config.yaml
n_layer: 8
d_mlp: 1536
norm: "rmsnorm"
norm_place: "out"
rope_base: 10000.0
tie_embeddings: false
parallel_block: false
init_std_qkv: 0.0344
init_std_o: 0.00861
lr: 0.00374
beta2: 0.95
lr_head: 0.00555
decay_shape: "sqrt"
doc_mask: true
Each number is 500 + 50 x the weight over its row's rms, rounded and kept within 0 to 999. Layers, rows and columns count from 0. Numbers have three digits each. The size before them is the row's rms in percent of the matrix's.

# down: layer 4 MLP down (transposed), 1536x384, rms 0.115, rows 748-782, columns 0-127
# gate: layer 4 MLP gate, 1536x384, rms 0.117, rows 749-783, columns 0-127
# up: layer 4 MLP up, 1536x384, rms 0.123, rows 749-783, columns 0-127
down748 104:472486429517401508494407597526561500502417568492485487455545470459406483477415466509492532511524507565422538564428487484477544512523491566497555516579438535466480496562436437468498462542572540562447427500566434546543490523435460458422544458584522466453471536482506496528494557506563516518424480485447442440416525514485519537435478561513582555590479430576544389492478512557623577585475
gate749 103:534460536564566546514536549543420574561463513525566567498570454453475520467495465544539433544452484526540551564504455502478440486523413462515561357580413534498481442438604459479542475502531534494439558531460517492489530372473590509525485611419544509548455481464566579434589596609413446503547461451420502453445521536514509482581554547570501479470434550547559515554515447489511530512470
up749 112:474553468504456568487437619493520421480531498389505455507562513497608408461496490494554524443435491423514504508487462465496506577541546536414519483463477560431536495465441497494479463543568587517545469456496497444453618512540474386469517489501454427481493513538484434412546535530475538426526451515410429522471486512473592410511493514516512498490404531468412513508513497525504559522437
down749 109:471503505572488526525550498507551489515557499473430476506489359470356498544462519535569530471466505487560557523485444475424412435416498490471496411545435473533525440485509460437501508505496475490453532559508522488455474498475472444541570426430529550500454518551532473431533547442518554431405461493524476452499449532455490487560481518546445468467523560447546462553459598526557489434504
gate750 099:497583469488568605397412554442392531440602466513514590532549562449612467411484522449507533390570458536494550543467387541482489511558463548495501533389493461472365419444451474485590500518583508495523591499452424540404527559491552511486526529530464464586484495554471496497445518428532623496490471486443460497400499503448414468465394600552530427563467437476540485569516554544595467521481
up750 100:531422552600508470494476457541529440493508544429557470533407423413535528504527431452436415579545523432513435486522592513492491470484462445528559470586548511615593501512566477513440529457477537495559481523488516461573516473530477575468482597488540484504502419432526478523595404576458435435522603532487531412463547564537547421564505437449450510474495577463529455430554482486417577515565
down750 099:451597429487525588416507505512442535501566513472519476538542552448503579528602547520581485388568448398577480605463467544511475482509472472490436491484508528568461494542425450528505438501536458471586464493453444512469527541498493474466473471478617480571573481525437551552510487519458573487493460411437425497389514465605474534512433488555545423561442430445602518397506533533538506508442
gate751 101:559497540486440466529584441593536487413487512553507494454528602614563490556524474451475559478530554528427521506464392535478444497561466547504485516490554519468530578502479527515483409489545407586527509559496440510463540597487436537574492504483483485639535484471488425481512506559500481544494418493556477543535412530543554560449519455540444409510465489509492448533483501507483554437455
up751 094:485472522421561566477484537453496522495518528529522505550632497538564453432473516576542415488610507431463574514419461424527460469635498440474434452454586505540396503424523522468608462564473458428465492499515533475501459402577516485511495533432511563537523509545544503506494493484498449505422433544457500507470600570385489508563491587465535406485491564499498487501487483490513539460604
down751 102:586586452560515399500476435588463486559487480558417446482421460514481456499497421467458550598570439575553525516537502589471483450503523467382516477463531487506433508546495497514469477493487477547519552608550462447476554488507412422415533509525542431510522484534406379510523566581563532583509492454496500446554505416568552520406459443545462463493551440530494585483471494511481511483528
gate752 107:442490568501406380507503483581409544454458579510525409562499378451542476535497555516487451546543532483583501513460539538547587480631431486496466465534565520447467552546543477512431452480486525407489457458509508447516421562481452463511438493489597531444508494551492590470445388542478533477493579427547476492425539588639487484557561470460533485528600533500547628443449472469518496519448
up752 107:453488464469539427451597464487574475469517528520437510567435519454538544556628364434472443466532515525451526475454523478579555582504467477536488569437509450524513572588482502516573553485557544441473506477493511528537445537501433444459553459479529467549467616609444597442444509492489448553534521478455464517556522443606503480504479498539566505533543571426513517485431509467502482466465
down752 103:570514490451469426499494545606460552473415487511511532492441449446548404536394592511451491578469574558606468490517574516465475450519517570424568511537485460493512571482431447509508513475524452513447480512530468477499567442500446539529467653561432482460471494495513545592544460521517503497493466611521490470539567544434508468524502534458466505497573503527491522515543507475549536545507
gate753 098:523443489479465517423414603409500542477492582446476549548592558380546434549508557545456461409521600446472495475496524593462488486514539534566537526537558432429462460497486524470408476460554513505448466546453611547433471542529510510458579476522382515552539510482553497561496454388489565533570456487473536435573461388482503539473412549485527498518509521510500449489558420535563510489525
up753 096:526439413405508629441467388460474404483475451466479450511468432623560434478393538598500520511431595465508523517480491505523442491510564435478587526601426478539472564486463516507559517490562532460558451363433447528415596507546507466546554464596510532519438548528499478541590483435561529540431475576429473503563542577563515560495502452466521477447495559480495422534479495434503511501452
down753 098:454518555522461516499455611552444576534510423508514516544549646397444488508536510480537433494494491526490550448510592493503533496455444545573492548488454479473485516538442529505479420549440444505436472595418566570428431576486487552372430464422544462440552497431451525582465456510476474444477545436426493531550461302474497515443590482452436458512536467529440565448466504519541471497532
gate754 100:490443555506559469591473468480502425461594517515553485422457522429429473498482440557495495496458461492522415502551545488561525600434551441460429490486543494418543457569450563521493442505503494536576549549460490565465467505560438540432417484454477453448545513522402478460593389490515449559460502558473561434475522393449518435466420592553516496481573567516453511440548466392473589538547
up754 097:505451520582460396622531507501429485421447478491536413455567587549481551510518441531422508473415406528476489561492576423492385516560502438497515442509532428455395491552520494501423467467496470425471489501516590489550497483495504408425594451450589561343493539531531529473437488485511510489484466508451478473542528479550466460506489534598451484404494588443504469454500448486540502470443
down754 095:454436536481503553428506383553567411492506535496491557554532466436546473428420568503550483502558535501483532473520459535454500489452439557525469553490486567580611522448501507560486530595528542524499453519593409491542467487514448561550483564487522562533587462506573525538571477399500467499506561553535519479407445589522562564447517500494497547478511520519509533496532569551421443538597
gate755 100:419450483488595454514437474411620431520592526533510497464460501419481554480479508501429507509566395512530494488540500500542618458410519530515413454609490495501484481550573471499639587601578531456423533466538465528516571515486461428512473442520467498448525464461440443454508527455587509462456499468467618509510386388450444505454600511465537546503562462465543560537590498548544581484543
up755 102:527463540504562423474529515558548517406515424550456475500441496432504630543472632605444465471497522518551458428531561573499369504471477558477479483540442477470446482459480523470456476502530611593531492551604483490542463550501424478490483367405457452560476524526497512488453513508514457537489481485476426548449575503534514538511542564486389449537585526448376469550512524490462496581432
down755 105:577566527457374544533475495545509484503493578467523493567633524541460434446519413406510484492535484527538450539518464479520537551580537520430597514490463571447612592525488459546534566502430459451590539443463541524516442473546512465556454568625540464536530504441573497538512575529484579541503402446528444589519485516540511578468482437592576636497449506507517508545480481505577481449578
gate756 100:540538463409468480507427489609494517523499475522542485570468515548559529532567524558512500525470489539470535618476521548476552535511510511412515575544585530495668520510421501567617504547486450512587427486496358418436447426422560556492464518512520542473458523510465513431475582462569495438532465442478556537448400607472483520507488458439549502486565503480534537539513481468439448417606
up756 100:428394493537578510562628529441471461521430537603473503480536406469512556477496429409506483590476544569491515492529441538487479498501502499494495535525466552503476502485559460494494423526472592479481527518556547560520538396589440465507432464492544547514400501437593480507441524535415454530388446530500476479517588464494520471476507481463524535498484508563429563513455480496569474591514
down756 090:552522423523440593450510524523567586487464422604536591499523557513587393578514538407535510507473476525501566484484465485443542387479584547447499487532557540529511477521432525541568481507509494493599522438485453518506342517443532457503620553506477481502562473499455400497525493547436452483549478512601542563482434512588467580540508509434529486495410426458533487550498460427464422469513
gate757 104:546511515408449460582587459411488447552513521478489587569512581481473516487574485472567499519477414511486496438449448461480524470445564455496438496486539545392532490469392509560452543455554424609456547470513469529480508571498503480458508577522485458528512439520446480556494482485480467566459471581502533528523473540450438542476600551479463416536502498538475444441449490522488482499638
up757 106:545507486537513550521506455505523504512504394428435456530459425462519582436514447457470511457456429526578508552548493558537611461609478449535547474519477539552508428485454509563524487462495509509495553495463505509502447479494461560502590519548547450565507495483506443550550406491576479578455531444523492489398535492439529581421523488555441541483632419440511432400597507483491567487531
down757 103:514441504515502546582464534559500499524555483460499424485493557443503537500430522512612570525475616453457465490527541463508446554357564474544513515494420500508514451477513400451569539450439546560449521460570439502549461506514546538492534475454437519568464541485438529432604549505492412441466445450405558508502469525460555373523450517551565462491434494491522510442563526544493478597522
gate758 098:450514578470459601586512574486438509496497552525539501535441452592463556438451511504531484501537581456542531503491586596569435517527501490475472538480513518468561479457436522458482539518489476486571499460421459612540409556506539522514556469464464571513474596537466512501401544526382502539512434624442521543534451495552475585480479514506551530477551439439547557508436541516507434511476
up758 096:520480523478554453472519508409525535444559479451518512504485454546355447537507412391496486494510598510483482449457566524575507539448407577474515493535520499584478583482498455499445557504451528559524556528545484460466477411533477507591519563455462447480468430570469544587455556479464447564476549431453510522589419534471572509458510543508480489491458448526591416486521513467499520531476
down758 098:475480424526465603516487468516504541463548468524524500429529479533517499547539549532530339523440388570514443528558467486487471487543527504552505426523531431446562483542466544537386508484503483515483563480480481541619411431494503506544552486502561523600499549546539498484457562505566531539473491576450465516472453562565483534589562506481537396471547534485430596604513461551428340451462
gate759 095:496549435540487447430446571481609482521508529413448492572457337470544482528440547459533492501482538505461480477508526572510502564557527439536552477482477526415508568497531476512574524486569451576476540502550535537496569461566528463516439448459493409454531492466509445459446442563508497475567455545524484433486535551489475494495492457480517497404556492567492529588428497499513580480467
up759 098:487469548418526486386590458552466528445549468528487443540563472462494487521598557488528583519432421502456531490570488551484543569488575575566510564607458612458504536462533425444454480513583517537491541549498525519535517458406510482393483414481483411461457467629516374511478529482480535521490611494456494487504527554559496522504509500499637506435432579468510583456507489482446439500504
down759 096:456522485504526524575453484449507441400378541466478446517509574492488442411434497500562441470537483507556422440473636457521489448533492402486466471486509444467473420502545495538525447505561534519447408503560531513404504497512452515511537619435473421506498515496529449505475526587507526354438472588445449435543522470530509481507503522627509352444601516538545458549456465474479514452387
gate760 100:527487505511487534448461451574520491488510641427462444456375516619554537425585527497492462532460466473549534397483565574556618521526533517544508457549408447432508444572481455508480441487528443473489471525549561504477583535507517450509431450450575463597489549459454489576531471510513355535440550431517482421538535554544447484546397469350572435591437457513465568424474518457472464511472
up760 094:643468520512502513540546512451459408577462467533533615451522586445520423602456556514498538488447515467398490581468444444491585421528450528452522550450463607505486569494535508513426442475404532499490444460432461514504585564461537402438537494422390478493507515618553503565475556574469517512469492513459544487431458528494542510458404440501459478579526453589450520476529497475456440552506
down760 100:467518497509536523512436551465494535515504501498477537521631529487416489495473453487513462494461553565551502416544408506633524499502481483530534485562480428504555453471471484565449444572566457477471417499536618530548526518575401542453455466498494522566499479538516578556567541453475494473483548547493530500507534535520478553537544445476559553485541591481475447539445509511517505458572
gate761 105:500542549480483446396488475531484520508581414515515531443504460494435518485546557360515617529472446558426524546554545494478468506465568465476453523529546586443515466518524551606506430492505513419542491478578510500540472518547557469488463519455465437545516473580481445517575513477532510529476480519397542491485503434489532552544512485504467513484517524568524488545549411475440541511479
up761 102:547467438585444501544482445461481487474486538495472521470518446501537357536440510549457535546482541543487571482502518469519516597545491576568480439444478445543488459441455480437434462536443459504527547510493520394387504474547508445410492402474452505380512493432445453552504551506444494444571472530550485426511576548515552492468500426451426565460498445516486471482500534495480433519403
down761 098:526464515455476496471380551613523426482482440508483602530488462564587464485443484475532405483559516504504531550447489453533524439433584451515513481472520533461493452472486471539450549423618512544546562536482492529379523429531509610552474567478560548507492468489505563443570396412562490446453496544500440528528496470523469410496501509477443524501515553510480489444499608522490442601524
gate762 100:511493522444541498482475580424557512380460500508500580510465462574495478485487474521520548547484563521487524559616553532398546520400492466424543552504565535459552505591505468489439464503438512474517490487483508465528476543562512548404468502489488442559467435476601465418589429487468531529470471527506549485462457394440551496509504474469480478515511491441539610612506558430477530516548
up762 098:436566493465523525576537528531338487480553450525478450510433544468511459450612428545469519474596482478589478472549454476421528472405493492448463550477536561484522365477524499573564518508529462477477494502442504525480525538421456555523503471424472528584457487564554529513527403524374548478530438480582577497454518548497560533423449460464501506576530432515522531495442435474499501445586
down762 101:527444534408435510454401465462642552527483504571508562450518501558571523521516383479543478514422482489486482463501535517560521475543480495521590462527522475537466591481585465436586491514593552501554523548519480538587435501543503558546545517499424552475604454489556458538450546505582521566498498450481434456441467452470471484551453423486519518409494488533434448553524546508540521446449
gate763 101:415488574457442453441530450452587492487481469471558543468515505598502471495525493451573451474568458503483481587488470481482466524515554562552442529466412419530431530525411524457549482562477442337499440492429451503509476429632518438543518499478475496455463435404520511458471448504516601494498562574527454444469534483481527492472465494476437494609549503495471605509529446555575490414492
up763 096:575488516538477414457416486486562440431426441573488439533549502519452572518457402390450528620489501556527447607494521546577481535428564386492485507462408483501531549573487550428595528480513465524518469604541539488530525529464490532428449414482526503555491576413515579486503513505483500459514401522474459539461547522532479523557549493416509523526531480518593511550510528476421456554513
down763 101:346496547520572558445437470524438491542452523507560554505493498546449432553543442607486494470567513503510445510523444486471492502538563507470591453580481539525406497505602458510496548452525536462534514474431553482478488466601540541577476504435500461433550481480458431526502428463515609486575502464488427474516599535452336433432525485589511482504524521487553486452494536444447557506426
gate764 100:388568452447521528498474574503524438602559522407457603451515545391556615455587405422533494511462547568614482487420557526461518590515467502504465517532479472413427535568426471475460438535483469510467526511443565630530514471392536470579516422540567559522466473478489507552453515520547557478448455390453441533446469362496494505444508570452508462593504493473508550531482556427577480516563
up764 098:525522482451481510482389520473632440548619490463482509527488516515414475480448523524488545469458524602548452451458563552459456525494470446400420506524462466545521540476507468553490497540492501517463484513479555623594524425502505511456552507497505493571553460472492486617550627477557500501461443474538418514499395422467539471515630527553516466482526524473466514467528522447483490540524
down764 100:521477514471534469507577494542465472445428434503560495494479451454469470555499522469488501532538458422547529446516412529493560544543575591579588464426528513466464456532512537533488461450478462476503468525541503437506533596538467485505510482543479492364468547527493517465604398623461505520511496544489575505463581424625522591430505433501461501582450425469551479541535517534498503525474
gate765 098:510559499422517494471446464501472417548444507436544493469443532445497441509534473527455507518447442527424434492514570396472464511507500542446518524503439486448486611420504509612538424445567487460605434460522441473540486462440516502450433510485496507460502517568422489482419476452484547499345506443490459558554524516548526489506571529479500452565515471561567458501504531558500530443449
up765 106:438545489474500463606495541472499563471565615543510464535483574529440557592549505534484520444557438655533558463527495425571432521529538569503467490498475435462466507535491526498504501463568488575432451502529591523488530530589425541428611593453552449607528522483472524534545446526582420444520454430409515398447507512528476372543541372489495442529485521515461475521473483464467559537449
down765 098:573496576580512541445573494541510519511501443408530598490513488502523466499469485546530499490513556382457520527474439541469541443451453533432558500466510485456489482475440447551467624489457559480502406453442444475478524484453462464535440408566492488489534469488461420534488497472432535532469417488541484558515507450513499488493465562489484511493443439562517458543473488576510558423475
gate766 099:478468449511570525430513509455474492508430634511549510517521524463498539568512564519574523429586563375505440477556401489566564449527447530431507506551477456469523530540532547393530482504530568487547532367510500452480505564449501495473474486516481499494482516447540371509560459602534561476514470450490488502517518491472572422462510496480547476462418557448498523475546560522476557480603
up766 100:492650556437529499499535463558578495458433578510523582448411459447586445495471465503436503505554425546466478533535463614510525557598508489553519482395388502478506466468473599440462550496519494420569521536471502422495461410543479496540492509571490573595469576505592635475500446528492551533512423418485495533427469475452477443461554490417418459544509467531559490524482512496499593525513
down766 100:531494542560480549497398567467473507556479483539461473521636508515520550526417518481581472569466532478492592535475613415483513422447597469468540489560576533576521554567533476511544483500504516587486541471523522624557501518436464481475499477433458539474514402488502513502484452478589542505448591595522446461569456514446510497427484482504522556429493605555463568464454468476493505503543
gate767 102:406556466550350459457462416400617504465571479458510436491493601399480526530571451446482407515598527466481542505486531505455520499598438538461482504477496581513525453490456428504498587446480455564505467547581422491476496500424493523458447541548558522532501486544555498505495458562555458514525523520563414578534497510523438467487495500476594578548522546559539446448497456543548535353594
up767 105:498573489590472456513494513533543575449483539573428523504509528518464405487525621489564492517431548367542526556485517502431495469585582542538520488497483548541483471471468466505502486480462595532530473473519464581466480588527518649513495639558454506533489490509536509480524409641570490576416484507494466482432517490426575446508552508512402488543450510579495503496421584566504468495519
down767 098:481531495370445458423468400423539458506609473504524564503514521447430491567589537496434559478505479551520388566486545553465542493528539465466493442473483525540480497443475416384421560492464422523494449459509437475478573476450502443539391438518547551483509531463541449549517604508530474552447519526538469554465521502521524483527499517407602530531443473517574464522557486424520521447499
gate768 098:448468527569521538449500593474533459502535466464460472503483600409485516523528578482537422568531535375535528456473470465445433479468431511474468519506523559426522493441460514539557486571467572590437388503526480479504484546466459542500419506515516411474526498570514509559452572609472499573506555538511487505507525500471382551499521399501515491549563497474518474578473483498524509464507
up768 092:512547473507580497472535478503468570373338497524424531467552423566573486505493476487500440486526506473471487470532431500550486558555427483523526566556470496412492580439394541454516594443456468489536501520505566552530608470546501574550463478525443514597443434548548504431553497435529533464447503510469541453514563542479466577458495489444539564499555522386647577526513572436551410484482
down768 096:497457587536424459487496572467505419477577525478531527426498515383577524536529546485506512534491539463476502557523512567441448482427494404503478418504533485486507532498458462514528450481452513601459445555484520401460453534552499502418487461517504446526497627447496501545475547576486552477459529460474484475474513416449469407468456479487562409481470478486512487488596460466521608437505
gate769 102:560521474568480497477391483501442469480453496448402614486462508531528447492511441462588492472521417485516560486520537500530470542497515505524542438526549530493503548576343529540561417530529432503528431610501385523559507507551578512386545516516505511481498548551500561579412398479535489580431486472585454500584487527579564502439394388474433533490508525514490465403488506470513496501498
up769 105:480521494409472499487404563539588455461444460543483485478518519496484481587491535485516513498499488403529567442412450519565532496573433394485460427510462450466529529536476444516509496543469423392542498510473424473525445465526520508544491502599499465471516493513474507502400601508468478483435594491587559549469481550458503507488525480494522466482547557528583596524554571469540547462497
down769 099:478441467490515489467453516492380505391435544473495492501517467484472456453500569494534561594559502554625502462537473569477492394464519437442524512509552550492439449527520489507491564493476555512512489575480606557522556466519570505514488585563453553504538545453417456579542394529648520441466474525498543472501462411576539430556504495449468478596493522497510512487562478437527450504529
gate770 094:494425525472576493459524457575431592557568544577467514525532480472411552525576542441478603412506448471506463442464485522464517509543415496445502513373561505557487499441517616552463560504552521485491454497539519449404490552535504510450489474418524553538414383408438560494536477551516508575523425440599467561555570503520629496503462488472529465511456503523465466449515482453485496520496
up770 094:442430370561460443417377380415526398446483449430452453535517569509522536462436585391521468462522495501529441394484543528504487495437469524494542441539550430534501448434433501501546505515491569574452422587482469516572463439490455520454500547581421451413520475510501431525518553459466574455557496499453610494558553480500417450544523571476463516547496442541522455580530520528568482505545
down770 094:440444535464542570497527579545388555523524454608560578513526413472435500539561496544510497491505464475508455451442449401512486574508517517515438518401477513499507536474549576577445476474488459427554536418483518583400514547497481421557493470385585539551460556532502547416453527551488475571472540484552486461530490582589477523515463418529503534492497518453422458411481450469547550562472
gate771 098:475528555536473527459437443554600461387498535459472487550374507532456521477480493497475617459387406504499510511513535516560461504614512473454524489596548568534483478454484538481482461498443545459492583466489568557504501469498486436597463441460474488399520459440468462405406567520526554575537520446547464478520393538487491464421384502489561546476397586504465504508542424427561527518462
up771 093:403478626455535451516516571579507459530546500467493444396584525489487428439545451450473502458505536466467423599527442493483467573492537510573375584470503449497484488467490485522477490475369483486493459531468448533399444488481537463496577539562465362497396475465539516551549481534507518364456538551443433556561469466567449509552463399457557497461457487423434506511550469452557477554514
down771 100:553499467453498549471448518424466506440504491564565505521517373551522533468447480549474537481511463527520572485443386470440471386590496555478494492473473491491510449493568517554484565530625537535453495512469490515558452547412522543423485446382544642518467458512432546522479364466525433560593501493476551531455395486480483461418562551549394518589484433529592523501468513520534451452576
gate772 108:497527492458496556544461390533485444509534429454483525493500517466544413456496547515523448421460517498492540472473419545473553481568519484540484509519544539494491530571569553474475517462468396492418411453502447548516450444524471455543456551527473495489487502452481633584467484515545492473477453480518461544605434552509486438469592482547479497400466449526470438498487519439462469495457
up772 106:440557563500424498475437530500537533577514473422422508462511459497510499456524521552512430451412457441493472548498590543476502549532491490472595520374473520428452459487515443470531475529492553447523517469484580528533450542502512509583411457538420455546530470583512511435473490434504515488462528547610495502487543437456658492509493585551459456477534541545491542473501426528465520465481
down772 104:571606494490449577482492584494419513461449515495555505544544476486555482575451497491507535469552536525498483531444415425456579437575518447454456469431510490502532449493561502457525524428473463465553533519447415443522521508445487508483598495609599446439490543502551375513561400506446585500505510511512552473440621525534449508511505558476627558423533439440554505491501486513528527485512
gate773 099:407489538453477471534518419511432485606460478442548476472432456528387502520542532466500539463617487555472560542498441532486576498507538550442533516524458502431477544565534452485496553497601420469442468383453441500498497460524543578529464543495508578540468442472539492503480529469536557433553507566486522516468491474481504446498532449525525463491528480460524544552603501491519428513590
up773 101:434467483528456525466423601497558550575573506529421459577559561485486507486478485544553339544492530542495549460461550471484496527471601484525483487491475571500440476519531491597502427493450550545533443493477565477467408531501530500541612395483513521630487659527428574511534612454575505535500399484562511400539519468512489449526483508453608581502494468566449514530504489474533565564530
down773 099:523506508474443532532568499454472542525398395499439461507390538495519437478612523413508461449482512396480478495473542529420563414420447439540476498492517450539497551491518476548472506464443508472453488487527512452467442486443461466506451486544459477489521524440495441538621424502471487493465553515377460498482479453444493491473500533475495466484578539466558560558493500605427555489539
gate774 098:495506466513508577513571502520494432612456581434534526553557492478470548372486552410581516499506473501462494505557494456538589522492506467514495508545416519508486521508491470521467404442488582469507511501416619505522468453502462484480549486551542519655593492451462518456586539447456460489474485502506474569565465422502450526429597528558513503478486584523448493585473532472487326467575
up774 100:431440524453523421451450509580623447530492540458616414443456496514507577505542434431504584494508480450408559497445466476503458473433573448471498442461583512559477465402492428463484429465528589474541510452561541499513527588575514464493449541568452633515481476519476549417487608560468439508457481561562508446384491442516464479502493564529516471467479421540429436538460486483497390574518
down774 099:540529518553493511471527524442559545537536457549424598462504474402474473536442571535500459533475511550519511513531426501453497467582442485501533451502510464518510553401509573427571544441466468486476505503494467491491526438533510559514475458450482429377486449493484480556590403400489590493442440460414434551471455432531517515523453510462459506517463567504583545435508525451482663436459
gate775 098:483549581479545519404453634557533535378472543470535551484506436457557421475476561442426468413527500513484581450451531566506497471533504518526493457493523563445501472523499540463491533482433515508561544497545518539475435460562438498488580519538530528516551411603535485573535588455497354531552549597385533499513419465459570531500521459526529479438574486483573419433574404474541475539533
up775 102:527493484530483487442424526487567472569490449541528623613468423510447586575425523517578559483539435464510498487460501531512533542568543543522451503518480485499506504441494434432550514534455505465553485514489529543510513577498475494510460502479542661570501583478541435461413472575467454403582358492598443547473573549526467549461606531492526520564496514508438521540444563473434564534458
down775 098:488485548570522536538516493459535510530514474488492514500550511452495500505576454552473560509430406490436506526460562425427456478478498505443507532578549505397536507435463503551541504568584574529522603555571522547601561423551584505559542557543581543430527475468432530512505549556548536413607482503488386450502520449561523602459574509497523487473491544475452539414514529567599505464475
gate776 100:478509469532484466472489433465476574470539525405549533485522523632480407481506503542502590492533479483567471566429549471540474507626484566491433482458554510437477509492480526437560497438515481490495551440522467491502503585543463459535481490437518500503422476479450488500484392537446529537426421524516431521520495457479507541575419550428492487418459488572486540450539516502491548403529
up776 102:459468527387514515563480550539651537616544493506538510541464450430531578445487502514426541472498548570560559578495533544534519458474461509504630496541550464515502466397528481527534492569583443461470563542491596525507557481533563523504488502475584494419463545530581464441432576533501469460541539552451576508489563494467530509458525440520537515527452444489521526402435480479543506565485
down776 107:392537610515521448441500498568422458463421582508550411557440444562452469607438487525583495482512496400490500488559494452466532537572550544538508506513516521461559527489520533550596559471535474541558443406459507452535571488408515501508474548446486480488473521503465452491515451561492481499579471613513416549469477474513492524529403479522476568428531457505475532575468564558490447474537
gate777 101:432420595444467526625537505520465552486508537504560503523528421578491516389492545472497494512538499540584473564603559523554582540481454480540519498487578477533585539430557492471532571515472484528472550500523530571482458503436506460489473378473562470556461526499561477517494561559605442495623529545501426533479571492569511558462554399522500518531512513486442545462604499470421453467426
up777 099:537481503453454435580512490607522471563492531486418534544425488455472533536537455515418467508447459402461480474547346465503556572445481420475519510504531585422467426574563499594466406516423494497588445493467486581516495512425486490451449521474512499519495461474472392493521341471434510528556459514435476407503459477451512504514501539482402487467527405474604575487445437480579507578561
down777 100:488536515426488498411549494474581513529458500557512543416449454571467451625552539518540443501530504502507483527510512505485507438474473418561603480504548527445569580493543580450517575540482507486445436430526446532538522479450553559494485550453493581506499537507516520481645569449531545512400585495471583485491505557451393478531586575480568461467480528583492461534513493528463553396543
gate778 095:414431439534497594515504485597526525489472496553558511511552493574562506491469420411517560526552516514448543555503554521466547491419525402469555566441562376459514521540416565531433499451497410459471451490503527549466468475514520568473390487548492531561520475459466583519578498479480552482496466470541519521471509526587458403623559479496407518498486502526493507533542540504438463489531
up778 088:484589502494535417567494501499530524445437534517505367505427461474452444502564590556489525524618412610563526494514454500491506497519466556496433453436512521529513541543535489507494566417493541511513433476552446516477584574584520444458445455489511524465496493451540591500499534513500522358607394555497535508412574531511500477568562560541531545508501504454484575534464542481587535453502
down778 089:522452448550510616532451552536477482535512453488532537538566549595609545529494369472555433512452513400518523477495480443450498525480529459421492439480616476524456421510415598509515497548432413475470622496493559403465346448477443519545506477552526423439548508541450418525542450460447423557526550519532517481497498494538526496498408469517516480543530530520500414450531457484503489457467
gate779 097:491580454488498473578481513591390499466497496601483419502576493433518467479576461502583546500524437541436451507584460545661477556415528500458496534538454530499567549526531513391549497495578498408547606465492417506480508480448509440548418438488537479474456388557598457418425491499476424427473607491539452545571501543546495495493527546556478421493471427435504536520530437432453458437504
up779 099:512614539563498414483412464507566529488491552471506502508493506523506505498462504522479546526406537529387502546524432469527532443526510542557509529448530450464594515491502516488635432528532497471515415473537547448538492510415467457487463554430388557487445505534543522532494489592578488613530548541497488506577588609522384482525504471571460460425497489518505515494562482474526539462533
down779 102:547438533463523576487549551416414535469507480504441507450494505524437495481507532503475470530476519403577580603483547599568509546548483505385476444526538489509479438492473429453492530470448515574569551447478504482462462449443483538575535452487481428535633500452503460401377429576520523398444482437461565462536500476525530510414518554544495476500559506473587561487462538506457463481499
gate780 104:530441560503495543527490484516432456425470520487508467523540475512574433576434479468535580508496601445527453482570525612567541428471569491457599514517564512434568472466467485395467485618519431604502533571519514483439508535481479500517419467478557594425435501433535508462539542547555562485441396465435484553562475556480510492541518440440443538448500436554473544601565498514494419428582
up780 105:569513525516525535503517466524521509499523520444491419521503533496578433499441503570522500484496541502495496515526501613581591433430545511478578461459544444448582516485460481403509505582575409647551586551495527563442538558481570534527440465531499541460420438492471519448494579528489520466541402477372448604553454466446500540530548474508514591496500420479491467529507500556513454451522
down780 108:464485469531475501483570446498549518558554451581383564494398463477482552428514476546495525451480554398517511548479463498515458471478506580477473485380459457581486512531571544538522470508482468560521604509474576448469467456491597477492502453442472514484561504583569464477496490494567520531603561529522478529457526490462580483517453477510475512502429562501446581511525411571479470535404
gate781 100:500550454496550524547433486531464519452461539515415437517537419459468444499530563495537392551481507520542539485463508459530497479483513534513466495538605528487460435529509512494435519548559497591516417413429538477419494492483504501458397378363464423462468390511529510504488484533465498516484520577527484476474521580474521580516466507512500449438503547516505526409463464554437566490346
up781 114:545519466546523573404472471397462530444465468511433581482514605532379460532495573486512555507499379576589499425485457541465504459515585517520454534496520432500455515496514528517481542477493500394459539478520489533456476572444519540485542567455514514602500456513594487542587480580537538510561531411626492460453490521521484637480472434566486473487525494555483373497532504527554485519445
down781 111:475452570492458398482568417518517498498526434417502440446601443416470501522475469483517447559479412500512489509452468528516545508455563530476510536488426484433539527555468401583504464584561548602534450462561532483473546552477574507463399538423441475445520505479425453566495514482476463477570488514501474497587476536434494442459455498520490484482470446494544564509505438429451548378506
gate782 095:593537460507461470426561521401476496535454445597440523466585437458487475481469529525468478523511537466477608510443395452489566453460443456511513568607481502468532488431570506560512493505547519375461468414485429474388451466521412501561435496458534522422488546483527557569547441486530561537548515442393502494476520455495585557502526451435651465543594551502465525593516491491535568484482
up782 091:559498493445461495404502464542487466531500560434604461528497591311565455604489514485514599432464499472484477564472491521535500496539552547529456462524517499533490465579477492418502545505471490515485574488574552551525465568590586525455489531460440580586514571488529532500484528483597547527498505461477501560458493403422586532536426489430458474441494525559531431508507485464503495484561
down782 095:489471410573563507561493576433557473482465469600463488497460421627426500456516448557482423541493453522488449437490454429510455518457595468590497460558432471530568536390503522557490461483564570426498442456450534451497553530424442547554512541495518486448499474481510568542435439485420449472511514603525558396459506548568441493544478552531570521505508469495462558490444532496502480632493
gate783 101:482497528512533488506499555525491545481526492492527525595573587526573556473461586450487439481547617440608561568449472435474555469534491494485417591442575459470507506474522506493594411436507554499474638528581446566497482494451462522484480441410574526408518515552513462507545446496502470451480450499477440495470495495528516504516555571448533556515494441561503515439494435523565487527464
up783 100:572492476506426438431527550529457529512484436498568527510485524481553542472496585517491466554452529493574501522475457446484498500538514555441438566500531508514575497472457461496415448517477459583517620571556489444583514502446446494522554538527601509546541513443498480560516529462490331481543414464420568497580518477483507547534445558537387414485521525487515427497520492506532496495484